Each number is 500 + 40 x the weight over its row's rms, rounded and kept within 0 to 999. Layers, rows and columns count from 0. Numbers have three digits each. The size before them is the row's rms in percent of the matrix's.

# up: layer 8 MLP up, 896x224, rms 0.164, rows 876-895, columns 0-55
# down: layer 8 MLP down (transposed), 896x224, rms 0.34, rows 876-895, columns 0-55
up876 096:487511481596545500520392500469502496538545515478551535589477503485411582441509482500452465529554473440425495520586509492459453518458530530528443515506514508525445538524
down876 103:423512564549478367514556456501480513532464503513458447454499477506509494507464490559487505534579514548511558499513504569540445566535531504509537508514578458378422516523
up877 083:520436519534613550507440573486521463485527498537513453532535433579457534535485455385517487529489553519507498477478522521518498462562493489487424566568490524513517474504
down877 093:567470531499461539512564545377511503540492513557538438476525510530469509564518547465494541591545527523384453511526535434421553500486546502453424567432522510490511484562
up878 104:511552471545502517494511468443470461441537487492546498431504504458493496544443483459499486520456545519572544435469553485505552556492367509478517548456498573519519448487
down878 105:614484487466495531505507516436550478527480495535522436548534583488516460418469540488503547537551478471403541493562564459533443483432478531492556501482540461526491475516
up879 087:471497546522509475608438490463515481539508465427415466550487536467457475494497565480446504522523450565449515533570511489408461549452552467514481471519485448488524520494
down879 096:509505528492443471516456507501528482429550456497512415493459556444470463457472502486501606598531502488521466549477533505532500524513540491431499529528518490501455526440
up880 109:535566536464563546499394509481495502577452460510483485489482534546540471559486501480526420480446526537468502478556491543498551543464475516451474573556462581458511554478
down880 103:511547469517587531445462451531492443521523538470527499482476545478518516527473519464553484469446430483503458467521501515482443568519405495479489518476519559557520496379
up881 107:441520524521519531543494447501528465577408522543546459544531524411530515548460527549551510557500509480568501488579495562533580496511513554482480442523536511478421507519
down881 105:546486537508539459439472526481517455520514515446495525485438545530452509562566492488573529514489461487430498452492474569491564487532462422494515552507474529508502535509
up882 116:538433524558526517495463473503494500527472483533477539464482456462443532473525511509513487488544517526456508508487484489524474529575531480479491519463553412492531527519
down882 107:458498526461495477473488487520485438540458440494512491436507498465521494540536518530504539455479486545465554532535465517453528504519497548522542520491542404533479432461
up883 062:434491498588555507616423436439573517471502525543516548563535538490537502511494478521484539463437447493512539470492524529481487511550556451496433477518470452468458548468
down883 083:528487454510461546561619555474414495425453507522545460572484446492498506457473491536470479465454494456544471549502479495504505489559485409417480457473514501490465545431
up884 106:522547484521526475535367501472506563525426477452443521541564471445485513446496433489536492455502468527444483484504481446525490538549467585538487548471508520496490542514
down884 102:490508527504547526528551513460485510516487455473516480559518543456478424537430505486485501441525507483504475496432460486532520434496483536542470525447527472436519492532
up885 103:519434537558442520494443486494462438494545489453472492437514527454494532499486495495482441551546480537503461471522501526540517531526543465420512491526443502490492472522
down885 094:486531479517524517476532469445494510549570462508477469520508539486489456587503492517424523509455491505420451502536523535504537568445543452516533524512478481464483507502
up886 093:502471481606493520497454463527526520486503485545527502522571531439502488494517452572500485447447538437479447499490548573464491555495516517422534453527484527485490554437
down886 102:482479529507466402475584476449536468544547534534527529555513426528503427500423489505484445499484504532488597495438512501472534499532480477474495496429443537546572426457
up887 088:543476476558520488533409451527601578533520540505420546434519512482510493492490487473527473492474482520455533477507527517532551519528564407587528486472450520493544571548
down887 091:509495469463450499549525559478468429518543475536481476443470507513520406536536416472472546493486533531437517510461515483491479559506514492527547580473528475559513524450
up888 098:548520478556475525516426470478492527530538498447515551441495504475518482482590442540478461514404496496454505516524510516483505503483444500414479508465464597484483527485
down888 099:468526466531461470527502487525536490469462502529553501449499478496504444538507431456480569459490549449516465472447517501523534540434464518513452462465508453475504486496
up889 122:526470514540390461487463523520574593458500475580444513525512536495469468462505553470512497516546452487473444513502573483550532431492519476485412499488452479563502465512
down889 123:494473496476500570517516462435586420468569541489436506513580526500517504554477498490492538475491472472545516512594506501537522451585518498559483474494528481550478485485
up890 079:503514505559534539550503460505491530496481539539518459489455547549526543482473509447456522475487492511466501479482489502548538518482483487473475525465544466529515480450
down890 105:522515442492460448497529456488551450527508447512505486467512543523521443505501519460476558527476505607454539514517528553584498527532510479481578468554500354496587449501
up891 114:496498502561499469451500529579528573476501474493513501526520552468473508525601528456495474490487472558411498477493478452580520485532451535484380482533579558526556474544
down891 107:540473441530505491458486530508507491511519470592462532513510526508496443475518506522450469567482507443473613523554469523554441424423505567537541542474541479478451553521
up892 102:524501510526458513511466460512481567485465455516491525473518526499498502512482563480475559470447558468482476496447490527452428530553516483489467521410464517520538546500
down892 102:468464509470485443454532468473556444489447465548500513512440517531485452403459527531480484513541522450458497567486486492573503531506547510495457460489560483488476505537
up893 100:509438542561521449462403451493544428449505462557473544492524521504489518525478484515477471491493499470500511474521546501434568555512561508536530541532430507436507458468
down893 102:519460430519484484479533476388522528509454493549509533550463582574460470563467457537458539517498537567440545444485486542533464538389494489491452524509478498535472397454
up894 075:451514460554517459467442508507485574520533486476456498495479521469487468567494477519508497554521491555518483442548555481501526355467501450525519534435492416517537472461
down894 089:482480494511522418516447443509572443464536455407496452513516538493565444543455513525472540566517466491474531517540500473549483544501485472500569455522540448466516464471
up895 097:476475537592464568565456461554489549501568558482455499497492576455505503543495481446497493541478537487495557453527476459551496508451484462511541488518471567521366443465
down895 098:438525531575502510565554463490562467507494457495545484432437458498524477495406560491483566531529531500447491424443543544574442477523549457489553563535516513476474534532